From a checkpoint of a small transformer trained on Wikipedia: MLP 1280 GELU.
Each number is 128 + 32 x the weight over its row's rms, rounded and kept within 0 to 255. Layers, rows and columns count from 0. The size above them is the row's rms in percent of the matrix's.

# layer 3 MLP up, 1280x256, rms 0.0514, rows 109-135, columns 128-255
size [ 96 100  95  90  97 103 102  97  91  99  96 106 107  98 102  97  99 102 101 100  99 111 105 109 107  97  99]
[[ 97 106 164 203 147 157 108 163 100 199 135 155 132 110 171 149 190 122 121  82 111  89 127 139 143 139 146 165 138  88  71  87 128  89  74 142 112 118 140 143 139 141 120 100  60  99 119 109 173 136 100 107 148 171 128 122 156 147 178 127 145 110 129 183 148 162 194  89 118 162 112  84 131 129  98 112 158 134 106 157 114 152 147 174 170 155  95 137 135 134 131  91 115 164 139 102 109 144 109 100 128 139  21 145 157 130 166 112 106 107 112 188 162  88 159  70 142 155 115 123  96  99 136 128 142 126 109  94]
 [ 88 127  87 146  98 112 115 118 119 125 147 186  77 139 119 108 176 174 180 146 134  84 112 119 140 121 100 142 148 150  77 145  96 162 166 101 169 115 164 156 147 144 105 155  90  90 148 123 124  67 173 116 170 105 182  87 138 143 147 101 102 154  90  85  77  43 110 135  63 158 177 136 120  91 118 105 190 125 106 111 134 145 109  82 125 159 109  96 129 174 153 188 161 160 107 151 104 148 118 132 158 151 150 150 131  94 153  95 174 122 191 127 138 101 121  81 148 142  81 107 176  98 126 133 111 149  89 134]
 [101 145  89 102 107 135 150  81 138 165 148 145 141 104 154 126 137 150  79 151  98 141 128 129 149 105 134  97 194 140 119 111 141 135  93 119 138 132 112  95 109 111  69 170  84 114 115 130 157 143 170 155 115 165 141 115  91 175 104 116 119 203  85  56 137 158 150 157 153 125 150 105 148 160 178 162 129  78 151 126 161 110 226 156  94  78 113 152 131 146  91  90 136 132  98 165 151 114 100  49 139 129 211  65 129 105 179 139 109 130 148 151 151 149 153 106 119 135 150 138  75  72 125  92 109  97  61 115]
 [ 89  64 133 132 121 176 132  74 160 136 148 107 103  91 140 210  97  95  95 181 152 110 132  91  73  73 121 173 176 117  91 120 113 159 143 148 189 114 197  94 151  97  90 162  85 119  91 125 123  73 109 132 105  74  67 160 157 176 144 144 114 119 104  96 167 118 117 130 116 107 160 161 126 163  75 126 112 155 156  97 136 137 124 168 145 102  98 123 127 107 124  96 146 135  50 121 126 103 147 173 160 105  94  80 108 126 124  86 125 162 121  55 152 156 124 156 147  78 167  71 157 125 152  93 118 141 135 191]
 [156 108 127  87 116 179 142  61 107 127  78 108 120 103 104 128 163 115 140  75 146 167 129 193 118 128 109  99 174 104 128  79 139 199 157 124 169 138 118 155  62 118 133 121 152 145 120 166  92 145 193 133 145 198 197 160 143  92 139  80  67 136 110 156 101 173 104 155 116 115 164 185 139 143 103 174 146 110 105 154 159 151  94 154 163 118 183 135 101  86 121 153  82 155  94 149 138 190 155 214 168  75  81 151 158 105 159 137 150 158 106 114  90 143 172 123  75 145 150 157 138 165  33 133 122 100 103  69]
 [103 183 159 107 159 117 151 175 137 116  62 150 111 177 133 106  76 119 156 120 140 103 130 102 122 140  63 114 147 166  97 123 155 126 126 114 192  75 137 131 158 110 121 146 215  77 136 171 173 122 114 116 189 123 156 106 130 142 164 110 121 138 165 105 141 123 127 117  67 175 213 161  76 158 123 185 182 177  98 129 131 138 112 124  72 118 177 121 136 117 171 114 126 108 175 142 117 111 110 157 111 132  76 112 155  91 150 107 123 107 184 127 130 127 158 166 103 146 133 135 115 106 104 193 126 122 132 103]
 [190 110 140 145 123 124 161 127 104 107 151 125 100  88 103 133 111 143 125 111 102 126 110 118 168 132  94  82  97 128 205 140 118  86  60  90  96 113 113  96 144  96  93 162 221  78 181 120 113 113 103 153 166 133 156 120 144 136 187  70  94 126 168 104 124 169 176 139  61 102 131  86  56 121 144  70  76 155 100 114 139 117  70  89 151 134 145 133  95 112 144 146 139 112 136  73 129  94 101 180 177 140 161  77  71  96 142 127  86 120 136 109 158  98 148 190 157 108 113  87 142 106  85 145 126 163 132 152]
 [124 137 127  82 171 170 115 160 131 142 133 164 174 189  98 109 124 134 131 121 128 115 124 100  77  93 100 167  93  86 115 116 136 139 134 150 118  96 215 157 147 140  94 122 139 142 127 126 172 128 141 168 180 149 110 117 111 117 143 156 142 116  73 123 154 167  81 100 126  62 120 135 140 123 152 144 126 148  73 157 166  99 167 110 186 135  86 140  96 157 148 130  95 150 144 152 123  72  98 139 146 104 147 158  96 114 167 124 161 154 125 178 182 146 103 111  95 150 106 133 118 127  44 124 140 197 166 156]
 [ 67 108 112 122 154 149 180 138  70  40 100 180 143  69 106 163 132 185 112 135 146 157 134 166  54 161 171 112 151 129 109 103 183 113  97 128 103 186  94 153 116 182 100 155 115  58 133 113 105 144 127 159 130 112 115 104 141 112 185  96 121 129 119 123 152 117  87 111  68 118 161 107 129 183 141 125 209 188 177 136 144 162 150 105 134 132  97 103  83 158 119 153 157 118 119 113  95  73 156 123 113 133 116 112  97 173 115  76  88  83 119 104 138 111 105 139 135  54  82 141 146 104 135 195 153 154  91 111]
 [167 121 121 105  58 168 141 127 113 167 139 120 188  97  41  85 107  85 133 187 134 147 123 136 126 180 159 134 182 108 117 130  94 130  83 157 142 174 101 129 148  76 143 107 103  51  99  96 175 143  84 112 118 172 102 111 171  88 138 142 143 180 108 146  56 133 104 153 161 140 140 119  85 159 115  91 173 158 145 163 136 129 127 130 167 127 171 129 143 167 100  92  94 190 161 136  47  70 130 138 104  91 149 127 128 110 116 110 173  93 114 142 103  75 144 130 105 134  74 158 108 138 124 186 134 139  91 129]
 [121 116 188 106 149 146 123 194 147 140 161 163 121  94 125 108 144  88 162 154 170 170 148 117 146  95 125 158  98 133  50 131 137 152 121 181 103 177 105 121 118 131 116 101 123 166 176 148 113 110 204 124 120 104 158 148 150 151 104 103  70 113 147 110 125 141 142 169 191  81  96 152 172 141 134 133 121  86 120  65 170 162 149 112 136  88 135 100 117 115 123  97 103  64 127 213 158  66 125 163 136 142  57 140 205 109 135 119 184  97 175 139 172 150 118 152 116 126 174 199 137  94 120 130 120  94 163 140]
 [ 96 180 193 138 119 121 118 176 125  72 135 162 170 112 138 104 108  62 170 144 104  93 161 125  94 133 195 182 136 133 114  99 142 142 113 155 153 101  99 139 135 108  82 160  80 135 101 143  84  88 147 112 153 151 171 112 146 158 179 111 127 101 115 111 176 107 129  84 136 117  79  76 146 191 123 139 145 176 156  63 136 129 162 118  71 116 122 131 132 136 148 197 118 124 136 111 152 157 128 156  88  82 119 184 170 177 162 141 118 152  69 158 135 119 151 121 110 115 129 154 120 138 139  95  86 112 126 131]
 [111 155 118 110 198 109 159  60  96  58 123 127 168 169 187  72  91 149 159 113  82 125  83 170  98 128 187 144 145 100 154  58 161 121 131 102 147 112 158 137 128  62  99 147 151 113 139  83 181 163 154 104  88  75 117 187 127 128 178  94 178 103 194 129 103 117 126  85 158 114 184 155 105 110 141 131  83 122 172 145 166 113 171 133 131 110  54 114 171 123  94 179  81 130 177 122  81 158 131  97  53 143 121 119 166 110  88 162 127 103 113 141  94 107 159 130 162 184 111  55  92 135 129 103 131 206 105 122]
 [140 132 100 107 152 114  91 128  82 139 196 135 160  76 156 108 151 119 167 169 119 120 198  82  90 135 176 124 160 108  88 151 104 117 175 104  86 104 130 188 162  94 156 109 108  79 150 159 170 121 178 172  70 105  98 131 125 131 118  81  56  91 102 111 112 149 192  85 132 130 145  61  96 184 141 147 137 141 117 103 108  91 168 113  87 100 130 157 143 212 101  96 129 126  63 189 135 104 125 120 160 145  91 138 127 140 143 134 124 148 154 120 146 141 119 111  99 168 160 132 109 102  84  79  46 193  99 172]
 [ 96 137 117  63 157 141 172 132 176 124 138 177 108 165 161 100  91 166  95  99  78  68 170 135 118 106  48 124 169 134  75 143 139 157 130 141 113 180 120 150 115 148  81 116 128 152  99 127 166 105 115 147 159 191 119 179  81 172 126 172 120 147 105 129 146 103 131 142  62 172 140 141 180 100 121  94 140 114 134 148  84 129 180  82 178 124 153 122 117 114 154 104 175 145 118 124 102 106 127 149 131 138 112 133 139 137 169 163  97 153  90 107  85 114 129 114 124 142 124 154 151 111  81 105 120 145  62 148]
 [124 156 192 127 169 153 111 101 137 103  81 117  95 168 105 162 133 131 142 140 105  66 129  82 200 115 156 140 113 132  65 176 135 157 188 177  89  92 143 100 125 121 139 162 125 115 130  64 155 143 185 149 146 100 117 102 134 100  68 190 147  81 134 145 113 114 167  87 113 164 168 138 133 116 147 169 113 170 130 144 125 111 161 102  48 112 111 152 142 150 106  89  73 105 135 148 160  85 105 129 159 150 155 185 157  96 185 137 134 135 203 115 145 133 152 108 159 128 128 132  91 141 122 135 133 169  82 107]
 [147 131 176 146  91 121  89  98  62 166 139 128  63 124 211 145 142 160 121 123 122 164 191  90 152 135 159 120 127 111 105  93 141 152  99  93 125 142  78 146 173  86 133 110 157  91  89 198 138 160 157 182  91 118 161 110  95 113  98 109 149 110  86 108 126  91 142 129 121 120  88 167 163 145 150  80  65 132 151 118 131  89  91  60 116 131 176  98 164  93  87 162 108 131 169 132 141  93 121 138 139 116 100 151 187 134  82 120  99 218 151 147 169  37 158 110 142 105  16 179 124 146 161 110 183 147 175  93]
 [186 190  96 158 148 187 139  94 111 107 125 128 148  87 123  69 158 137 156 170  53 122 134 153  10  80 180 155 126 144 148 118 130 138  49  80 108 127  89 131 138 134 169 116 125  93 108  91 110  69 167 180 105 149 169 101 111 158 129 135 114 114 113 186  97 141 118 145 114  84 183 128 130 127 174 138 144 150 111 108 141 108 199  90  78  58  78 173 103 165 127 173 126 126 166 117  91  90 120  45 118 107 125 100  85 106 119 112  94 107 107  87  83 126 143 136 110 150 134 147 126 187  82 165  56 138 162 114]
 [207 172 179 155 130 162 136 122 136 128 223  95 160 108  90 112 112 123 102 139 137  48 137 138 138  97 106 121  61 171 166  51 134 156 141 126 138 181 190 140 139 126 139 120 146 196 185 119  79  50 108 129 103 179 125 111  82 125 115 139  97 137 137 129 122 105 114 144 123 152 147 104 131 146 143 167 130 106 112 117 137  89 130 120 113 115 155 118  97 115  68 132 123 141 158 125 127 202 136  98 176  92 151 121  78 147  74  77 103 138  80 115 157 136 127  91 103 141 117 152 177 120 161 139 111 120 138 206]
 [156 130 117 106 160 182 128 121 192 165 134 128 128 110 183 159 179 154 106 111 157 106 110 146 169 118  92 113 156 145 108 131 128 113 144 150  79 159 131 142 194 127 135 138 143  97 184 139 121  80 141 207 121  94 148 165 111 106  96 123 112 135 103 122 125  83 131  74 145 136  81 133 119 119 136 118  69 119 156 145 176  74 111 108 140  84 147 179  96  82 182 171 142 169  76  88  74  92 112  92 117 100  65 126  79  99 200 129 149 152 112 124 135 117 169  78 106  87  34 139 101 103 146 169 102  96  46  92]
 [132 139 168 100 190 139  91  99 160 132 196 193 198 107  81  95 148 109 185 147  95 135 149  70 213 111 113 147 117  62 109 130 127 121 163 149 160 103 148 123 130 143 103 150 131 135  71 172 146 146 176 124 121 121  90 134  88 119 135  96 152  87 122 117  45 141 127 144 101  71 148 162  86 113 118 144 132 158 155 154 122 151 140 134 118  95 137 145 165 138 170 119 108 192 166 109 129 129 104 163 117 115 178  71 158 155  87 122 116 126 166 163 177  98 147 139 121 137 113  78 101 104 102 129  96 140 174 153]
 [ 59 138 104 178 118 114 116  90 112 125 175 144 118 107 105 145 162 118  97 164 122 128  93  87 133 118  78 153 120 129 112 117 137 101  75 102 138 151 115  78 114 106 103 133 120 178 129 127 137 192 112 162  98 113 177  82 122 150 120 130  70  88 119 193  39 114 160 143 136 170 154 119 159 168 107 154  56 127 109 187 147 128 132 187 159  72 174 102 111 123 155  61 106  95 133 170 145 149 116 166  97 133 156 146 118 149  66 172 141 180 175 157 155 116 127 148 186 108 120 167  97  73 194 148 180  68 126 106]
 [138  94 144  98 155 185 124  95 117 132 117  87 116 121  97  83 120 137  95 149 102  55 141 135  92 154 210  98 193 117 117 166  56 110 131 100 163 125  98 142 145 103 154 107 149 139 147  98 153 124 130 141  90  99 140 105 100 165 107 141  87 202  95 164 142 125 157  91 148  66 145 119 100 116  97 151 106 123 141 148 114 107 205  73 102 114 155 115 127 137 189 171 124 132 152 115  46 166 104 113  81 116 171 177 165 113 125 252 109 131 135 158 126 168 122 100 120 133 159 136  88 147 138  94 171  69  85  82]
 [173 138  58 144 146 179  93 116 148 173 139 140 130 104 200 186 127 122 157 105 102 159 152 135 188 123  92  74 148  90  98 146  45  88  98 148 123 158  91 100 138  81 121 107 160  75 144 132  87  77 125 104 178  99 124 144 138 100 189 168  85 101 166 106  99 151 128 133 127 159 130 119 139 193  89 114 107 115 163 118 104 119 149 147 137 147 232  78 156 134 130 114 145  92 161 127 112 118  89 148 121  78 110  52 121 102 114 123 197 136 135  69 145 116 127 148  84  88 107 155 103  95 107 120 112 122 164 152]
 [146 128  97 114 175 155  43 134  98 163 151 148 113 150  99  90 118 127 145 176 129 111 138 173  93 150 138 162  89  56 118 107 145 136  84 131 133 150 117 118 138 120 141 155 145 127 124  83 148  91 126 154 169  83 201  80  97  88 164 152 143 105 135  76  93  88 179  94  96 195 111 110 178 179 126 123 135  66 116 143 188 167 168 105 120 133 130 150  96 141 141 128 165 134 123 115 131 180 156 122 121 154  86 187 143 160 143 169 104 142 131 144 125 160 114 108 102 107 175 116 142  96 130 119 118 120 102 128]
 [176 139 145 148 112 137 105 167 114 148 112 106 128 129  64  27 149 119 161  93 204 131 124 116 101 125 186 114  97 176 156  87 133 132 100 109 143 139 104  88 175 134 108 132 187 118 192 127 116 118 105  81 133  66  74 135 114 169 141 160  94 168 149 140 115 131 121 126 139  76 119  89  52 128 115 125  76 125  59 170 196  90 155  48 160 179 117 126 154 115 164 137 137 103 135 136 116 142 124 116 199  82 124 146 113 140 101 118 112 126 156 159 122 149 134 156 113 103 242 137 129  91 157  79 100 145 129 107]
 [167 150 134 164 129 176 154  97 155 130 200  80 118 122  95  97 205 101 201 175 105 130  67 154 172 113  34 124  91  81 118  97 115 111 108 165  90  78 115 138 146  92  98 157  78 127 149 104 125 136 116  82 135  86 109 105 147 124  96 204 133 100 161 128 147 137 106 136  71 135 173  96  93 184 177 130 108 128 135 139 158 120  97 147 119 124 173 102 116 133 165 123 157 116 153  97 123 119 146 112 116 146 107  91  91 159 158 134 141  91 175 113 137 124 121  58 168 115 117 220  97  62 106 153 105 120 168 162]]
# layer 3 MLP down (transposed), 1280x256, rms 0.0514, rows 109-135, columns 128-255
size [ 96  93 101  91 101 105  99  90  95 101  93 112 111 107 104  95  96 102  99 114  98 110  97 114 107  94  95]
[[130 130 138 106 126 110 156  91 167 120 155 139  94  74 137  95 104 198 105 148 135  94 157 103 120 118  97  69 100 144 122 152 177 153 142  91 162 142 116  92 209 105 165 128 176  98  97 132 132 123 118 115 166  93 181 130 122  84 102 189  68 134 177  93 123 102 109 165 148 133 155 118 182 137  94 127 121  55 127 174 152 100 105  22 105 111 123 102 153 120 172 116 180 131 142 109 179 125 153 159 105 122 183  50 122 129 153  98 148 135 168 122  97 163  74 146 163 158 120 139 166 117 136  78 136  71 166 163]
 [117 107 122  72 105 155 143 128 185 123 110 118 126 116 118 128  59 145 121 107 154 130 138 129 164 120 128 148  92 144 139 132 138 152 133 123  89 158  78 176 143 112  99 133 148 120 100 107 217  99  98 176 154 148 102 128  63 132 127 138 159 145 174  84 168 119 107 131 156 119 108 129  89 160  94 105 154 119 112 138  91 125  79 150 169  89 139 107 119  61 123 134 116 139 191 124 146 140 184 185 154 118  87 182 137 119 103 151 135 184 171 126 131 109 168 155 101 160 219 162 186 114 117 141 148 113  99 161]
 [103  84 128 153 140 150 176  92 137 114 135  83 131 136  69 137 157 101 137 121 163 146 101 138 117 133 152 133 133  99 114 171 141 134 125 143 101 113 103 143 148 161 124 150 168  94 149 205  85 156 113  69 113 103 130  61  83 130 116 198 167 121 147  84 140  85  76  51  87 128 157  93  78 139 145 145  74 154 163 106 109 109 111 134 101 159 176 164 141 158 134 181 111 118 185  98 114 101 143 162 152 120 122  87  97  96 132 118 151 176 112 154  75 115 106 143 149 180 188 173  93 133 132 181 125  87 149 121]
 [131 154 126  89 163 133 162 144 121  98  84 135 145 136 116 122 121 154 194  96 103 195 106 134 137 145  87  94  62 116 144  84 143 148 207 156  59  99 153 137 150 104 162  92 149 143  99 108 100 154 112 119  74 138 134 136 130 123 125 113 157 135 183 135  72 129 163 171 156 101 118 122 122 125 171 110  82  69 117 154  76 127 103 153 127 158 154 151 130 121 127 138 164 101 153 133  61 114 110 137 131 177 132  83  72 162 106 152 181 123 204 137  87  82 139 110 180  75  88 156 135 137 173 147 143 150  76  96]
 [112  80 128 168 174 112 161 146 167 117 165 154 118 165 142 164 135 165 150 143  99 149 126  69 158 153 149 172 109 108  82  74 145 133 202 115 113 114 130 134  59 118 135 134 165  69 105 126 112 100 151  89 130 161  89 130 127 138 147 162 155  59 169 142 130 142 127 192 122  70 104 104 147 116 146  86 102 149 115 149  98  98  96 180 150  73  82  60 138 112 149 189 161 176 143 150  36 128 161  54 170 125  88 123 177 168 177 124 109 166 130 141  74  94 153 122 175 128 135 176 111  90 105 107 118  92  80 157]
 [171 113 182  89  98 135 142  90 109 132 114 112 201 153  90  91 153 141 178 139 177 145 140  90 125 126 123  90 116 109 120 129 125 135 109 130 106 149  92 176  58 152 121 156 122 125 128  88 144  81 114 101 142 143 153 109 160 194 160 117 118 155 103 139 138  72  87 127 123 119 147 139  54 116 147 110 172 157 159 125 164  85 174 166 170  83  92 125 159 126  99 128 133  84  94 106  86 143 175 117  94 138  97 134 118 113  93 171  51 171  61 143 135 139 141 158 162 157 137 118 185 180 141 121 117  79 123 155]
 [156 124 135  94 184 179 176  87 119 153 139 112 101 119 110 143 132  81 155 119 150  92 171 110 105 152 102 139 153  66  76  24  76 164  90 168  83  93 178  92  72 129 130 158  62 121  72 154 120 105 105 104 140 177 132 122 121 164  89 129 148 119  90 105 100  82 140 131 154 106 113  72  97 185 107 117 145 115 126 137 147 101 135 152 160 101 114  72  67 134 123 132 130  94 130 120  81  80  35 120 104 142  97 127 182 105  60 164 129 170 130 138 171 127 201 106 118  89  66 139 167 126 105 115 161 145 160 184]
 [142 115 180 148 115  82 185  73 110 121 137 105 155 113 186 117  89 104 142 141  78  95 200 148 181 186 149  90 168 144 129 106 133 133 150 149 142 172 136 147 121  91 156 151 111 112 156 143 104 189 126  97  76 117 133 174 138 142 117 127 102 186 149 178 132  91 113 128  90 141 153 131 121 122  87 120 164 169 178 118 124 178 103 169  93  98 167  88 134 104 109 108 153 129 117 160 114 149 130 102 153  97  85  76 137 114  93  66 103 118 134 129 133  60 173 146 127 154 132 151 177 137 137 147  97 157 132 146]
 [137 131  87 173 182 138 128 175 204 121 191 140 159 117  98 150  77 129 151 149  92 115 106  74 165 116  79 115 134 160 115 119 126 168 126 129 127 106 132 137 168 132 122 113 129  97 112  78  88 108 133 159 156 156 143 141 157 180  46 121 122  98 139 118 117 156 142 118 176 148 141 137  93 111 168  86 154  97 104 162 185 132 149 128 112  89 105  86 188 111 135 123 138 165 142 121 182 139 121 174 131 120 130 185 153 116 144 127 131 165 124 131 108 108 112 127 114 172 191 162 115 146 131 132  73 105 158  80]
 [143 145 121 162  92 147 111  78 100  95  96 123 106 181  82 125 130  64 146 129 145 102 115  97  65  77 161  56 137 135 152 121 115 144 141 114  94 124 149 107  86 118 114  97 141 135 108 117 154 124 184 143 158 132 145 106 121 131 182 154 152 154  98 147 145 168  88 132 149 181 110 127 141 111 141 128 138  70 119 167 153 165 170  91  48 114 141  98 170 174 159 116 122 126 135 165 118  95 142 148 101 178 140 151 141  91 125 181 184 146 207 113 155 119  92 120  89 163  65 177 102 175 111 117 207 151 173 109]
 [ 58 147 190 160  65 136 124  98 134 158 171 158  44 172  54 178 149 152 124 159 102 129 115 130 174 152  39  96 114  83 156 119 127 148 152 104  49 103  98 142 119  83 178 125 152 135 118 136 134 169 130 156 124 147 197  74 122 168 105 119 127 152 105 163  49 125 105 125  90 144 196 165 160  95 150 126 106 128 139 112 106 156 121 118 139 118 179 137  76 129 108 179 107 148  96 129 110 181 142 111 133 127 152 109 133 165 113 130 160 160 121  83 152 124  76 117 122  61  98  91 129  86  80 163 136 121 149 116]
 [122 117  97 165 124 153 125 111  79 159 121 132 164 132 150 101 140 122 209  96 111  90  91  98 178 168 161  58  94 159  93  71  74  91 109 152  82 121 181  86 156 118 113 138 157 128 175 116 129 112 158 122 117 103 132 156 138 125 110 164  96 158 163 126 124 148 168 142  63 119 140 142  99 149 105  96 153 156  95 126 111 130 117 128 156 112 105 101 130 187 118  81 126 119  92 149 102 142 105 117 120 101 179 155 110 165 161 163 122 162  93 163 106 167 109 104 127 101  46 204  91 127 159 138 131 167 115 107]
 [ 82 137 175 131  59  58 126 108 189 104 152 101 125 119 123 138 206 173 130 130 154  81 147 101 110 192  30 104  78 144 136 101 114 117  64 121 125 136 117 106 144 111 153 110 105 125 101 122 146 128 116 131 100 143 136  70 134 118 159 166 133 146 158 156 112 100 150 173 123 157 110 142 123 180 102 139 162 122 127 190 169 129  98 107 123 166  97  86 133 161 149 156 175  48  79 151 152 172  82 158 138 107 142 115 123 122 111  98 109 112 147 133 123  77 190 133 147  69 120 101 109  80 106 137 137  85 165 179]
 [146 117 146 127 121  96  94  97 142 134 125 110 129 166 149 120 147 143 115  99 110  52  94  58 127  95 125 136 137 139 108 199 199 168 112 123 160 181 115 145  93 104  82 156 115 165 142 110  82  67 121 170 110 126 159 149 181 129 124 126 169 163 130  97 133 115  70 127 183 102 102 128 115  82  47 150 150 147 125 151 113 117 128 163 172 139 144 160  75 109 160 110 177 148 150 160  96 131 126 121  87 102 152 149 134  91 136 148 131 144 137 182 199 146 215 106 204 166 151 154 172 127  86 176 150  54 130 107]
 [136  77 155 158 142 123 125 108 121 177 165 117 107 130 169 155 183 116 144 147  99 144 128 174 109 173 104 105  68 131 107  91  89 100 156 150  51 171 107 102 117 137 128  89 132 133 119 143  99 132  91 109  99 129 115 143 145  95 161  92 124 135 148 151 121 165  87 127  94 127 126 151 114 122 187 122 134 132 154 188 108 150 179 120  64 162 119 122 155 177  85 184 142  95 167 166 121 158 138 119 127  77 110 131  49 105 118  51 108 114 152 124 101  94 109 110 142 142 116  86 108 103 170 110 182  86 110 186]
 [199 132  69 192  95 107 137 144  80 133 144 102 118 140  72 124 169  86 105 138 102 126 173 150 173 115 112  91 103 155 149 111  72 170  68 132  96 139 179 206 113 147 127 108 185  97 182 136 181  99  92 130 125 157 125 123 197 140 113 105 134 141 111 126 121 145 161 165  96  85 107  99  89  98  92  78 150  97 140  99  74 136 150 158 131 120 127  89 139  71 122 126 169  96 110 114 127 155 111 122 108 109 116 160 117 149 147 126 161  85 113 144 130 116 104 155  91  83 130 154 211 111 112 143  89 113 226 138]
 [170 114  87 124 101 133 147 139 138 102  81 103 105 160 112  97 109  91 122  93 151 115 140 103 157 112  85 140 108 140 129 118  71 105 165 117 129 110 100 124  60 131 165 110 123 131 130 129 111 119 118 116 173 106 106 181 184 175 146  98 147  96 163 106  72 108  94 163 162 121 168  98 141 153 164 189 127 152 118 136 126  93 204 123 127  94 163  98 124 169 125 126 132 137 131 128 119 140 136 124  85 188  99 119  79 124 138 171 103  58 190 133 158 211 128 203  97 121 196 168  94 111 118 104 104 132  91 152]
 [107  85 176 159 129  90 126  92  43 156 117 118 137 177 182  91 135 119 107 152 149 161  91 124 195 139 113  90 125 169 137 170 145 110 156 174 114 109 155 121 131 203 133  98 133 199 154 143 121 154  87 112 125 129  66 129 124 153 119 116 149 155 129 113 129 129 148 107 127 110  82 114 187 100 148  65  93 159 118 134 187 126 106 106 144 192 199 106 154 101 166  86 123 175 130 148 100 134 112 152 142 150 117 112 100 136 142 116 153  81 118 162 147 127 153 141 146 171 117  98 120 110 170  63 173 155  47 108]
 [ 87  99  79 154 133 135  94 164 146 109  76 129 124 128 151 174 154 173 184 123 132 140  74  67 123  86 104 111 167 107 107 168 131 106  89 153  91  81 114 164 153 188 135 149 184 120 121 153 140 161 116 100 134  59 150  95 185  78 160 152 119 131  86 122 143 139 189 121 124 121 105 180 178 177 167  96 109 130 186 130 159 194  96  85 130 137 130 124 149  96 115 113 122 158 115 158 213  50  96 203 109 177 120 162 144  90  79 154 100 143 149 175 124 151 135 139 189 115 129  51  97 154 119 114 122 182 111 100]
 [ 96 142 104 116 148  60 133  46 150 136 219 154 131  99  98 101  97 141 168 125 124 165 113 117 149  84 119 136  79 110 108 112 122 123  99 124 149  56 125 184  34  97 163 161 159 111 157 116 158 100  85 122 191 134 124 123 119  95 107  78 174  98 134 158  46 115 124 123 157 107 157 152 135 114 143 158  96 127  94 159 152 157 177 109 139 131 137 165  98  88 104 130  94 151 110 151 126 213 156 122  95  70 114 100 180  90 143  90 111 134 118 124 103 105 105 126 107 107 189 146 121 149  79 151 141 116  87  86]
 [196 161 171 119 123 120 118 164 159 131  98 124 138 133  87 119 132  76  68 115  84 157 144  97 102 136 144  57 105 107 162 121 132  41  79 174 170 134 135 118 184 138 173 106 159 102 130 109 105 120 101 128 133 112 155  71 215 114 111 136 167 163 132 142 148  85 116 118 108 122 133 133 145 169 139 158 151 160  39 108 145  86 150 181 207  81 105 165  87 153 141 132 121 134 112 131 159 132 104 156 132 169 114 128 135 123 136  89 113 152 147 122  94 122 175 130  80 173 110 142 110 115 117 133  84 112 130 135]
 [ 88 105 143 176  86 148 159 126 154 191 121 114  50 101 124  93 183  86 131 128 144 143 132 163 143 159 175 151 167 158 110 165 122 118 143 153 159 116 145 129 147  72 129  99  92  86 124 175 162  95 142 132 127 136  70 151 139 190 155 125 121 104 101 118 155 140 101 104  92 152  82 148 156 159 108  87 109 115 125  66  99  78 152 211 118 159 125  71 130 154 111  87 123  81  84 164 119 130 188  88 184 170 125 112 135 157 126 121 165  81 119 121 142 141 182 102  90 199 126 139 146  92 141 105 171 162 176 129]
 [142  93 154 123 124 112 108 146  94 121 163 168  72 109  79 141 180 127  64 140 155 193 188 153 139 155  90 135 137 111 112 167 167 121 144  86 149 140 192  94 111 108 130 141 160 108 135 167 130 125 131  73 117 131 120 138 103 135  59 166 119  90  79  60 129 138 170  74 142  69 192 111 146 180 111 166  97 137 100  90  96  94 119  93 117  82 126 129 130 128 153 132  92 131 133 196 118 130 176  90 149 131 176  77 168  95 121  76 158 159 100 121  80 166 138 126 102  89  76  90 139  57 108 167 111  96 180 103]
 [ 96 151 165 125 132 127 123 126 113  84 148  98 117 188 106 129 130 101 104  83 108 159 138 135  76 194  85 113  74 199  95  83  85  56 159 135 143 151 141 120 163  94 147 107 154 114 111  91  88 144 137 169 134 139 149 145 160 132 185 122 135  61 122  87 171 133 218 151 177  90 120 164 168 170 107 111 164 184 104  98 120 124 106 109 132 154 119 164 156  70 170 127  91  56 116 156 164 100 110 128 149  50 169 105 170 112 100 145 169 147 105 141 134  97 145  61 112 121  99 101 140 132 145 141 144 114 118 158]
 [138 128 158 156 138 103 134 111 108  95  94  76 125 111  99  69 100 152 105 124 150 136 119 127 123 123 149 112  95  98 117 118 178 107 117 125 112  95 125 106 121 102 139 138 101 155 169 164 145 107 107 172 136  69  97 146  87 173 119  96 225 182 130 118 137 121 117 129 104 122 135 128  47 150 136 140  77 100  83 143 153 143 129  92 136 141  54 122 178  94 120  69 201 207 105 154  79  92 114 182 187 127  87 137 127 118  97 127 158  66  94 183 138 228 131  92 142 165 185 161  70  98 155  97 102 148 129 132]
 [ 95 150 154  70 138 100 128 121 140 142 125 145 158 160 136 152  86 137 171  98  92 155 162 131 126  69 119 150 171 118 142 185 149 126 111 114 167 114 152 186 115 167 126  81 102 101  55 119 201 147  78  93 151 104 135 142 141 150  83 156 139 115 127 191 164 102 136 105 177  87 175 135 127 127 186 140 171 111 154 153 113 125  98 178  98  74 124 117 157 135  87  87 129 163 149 112 187  98 116  92 109 148 122  82 130 110 141 192 116 140 103 144 126 140 122  80 138 111  94 155  94 104  82 141 121 174 134 119]
 [160  95  66 146  92  76 176 126 139 145 107  82 106 143 111 106 132 119 141 153 157 126  91 164  98 114 138  94 140  93 126 113 129 153  85 125 145 135 165 167 117 137 109 142 164 162 101 148 179 137 196 128 124 160 154 182 118 139 131 113 156 117 109  46 108 155 134 103 103 168 165 128 164 113 135  99 130 148 118 153 171 103 120 143  95 126 165 201 167 102 132 114  71  87 155 101 158 109  78 208 130 169  84  95  80 104  53 129 123 148 137 182  68 154 106 133 131 164 120 114 147 138 150  79 151 124 142  81]]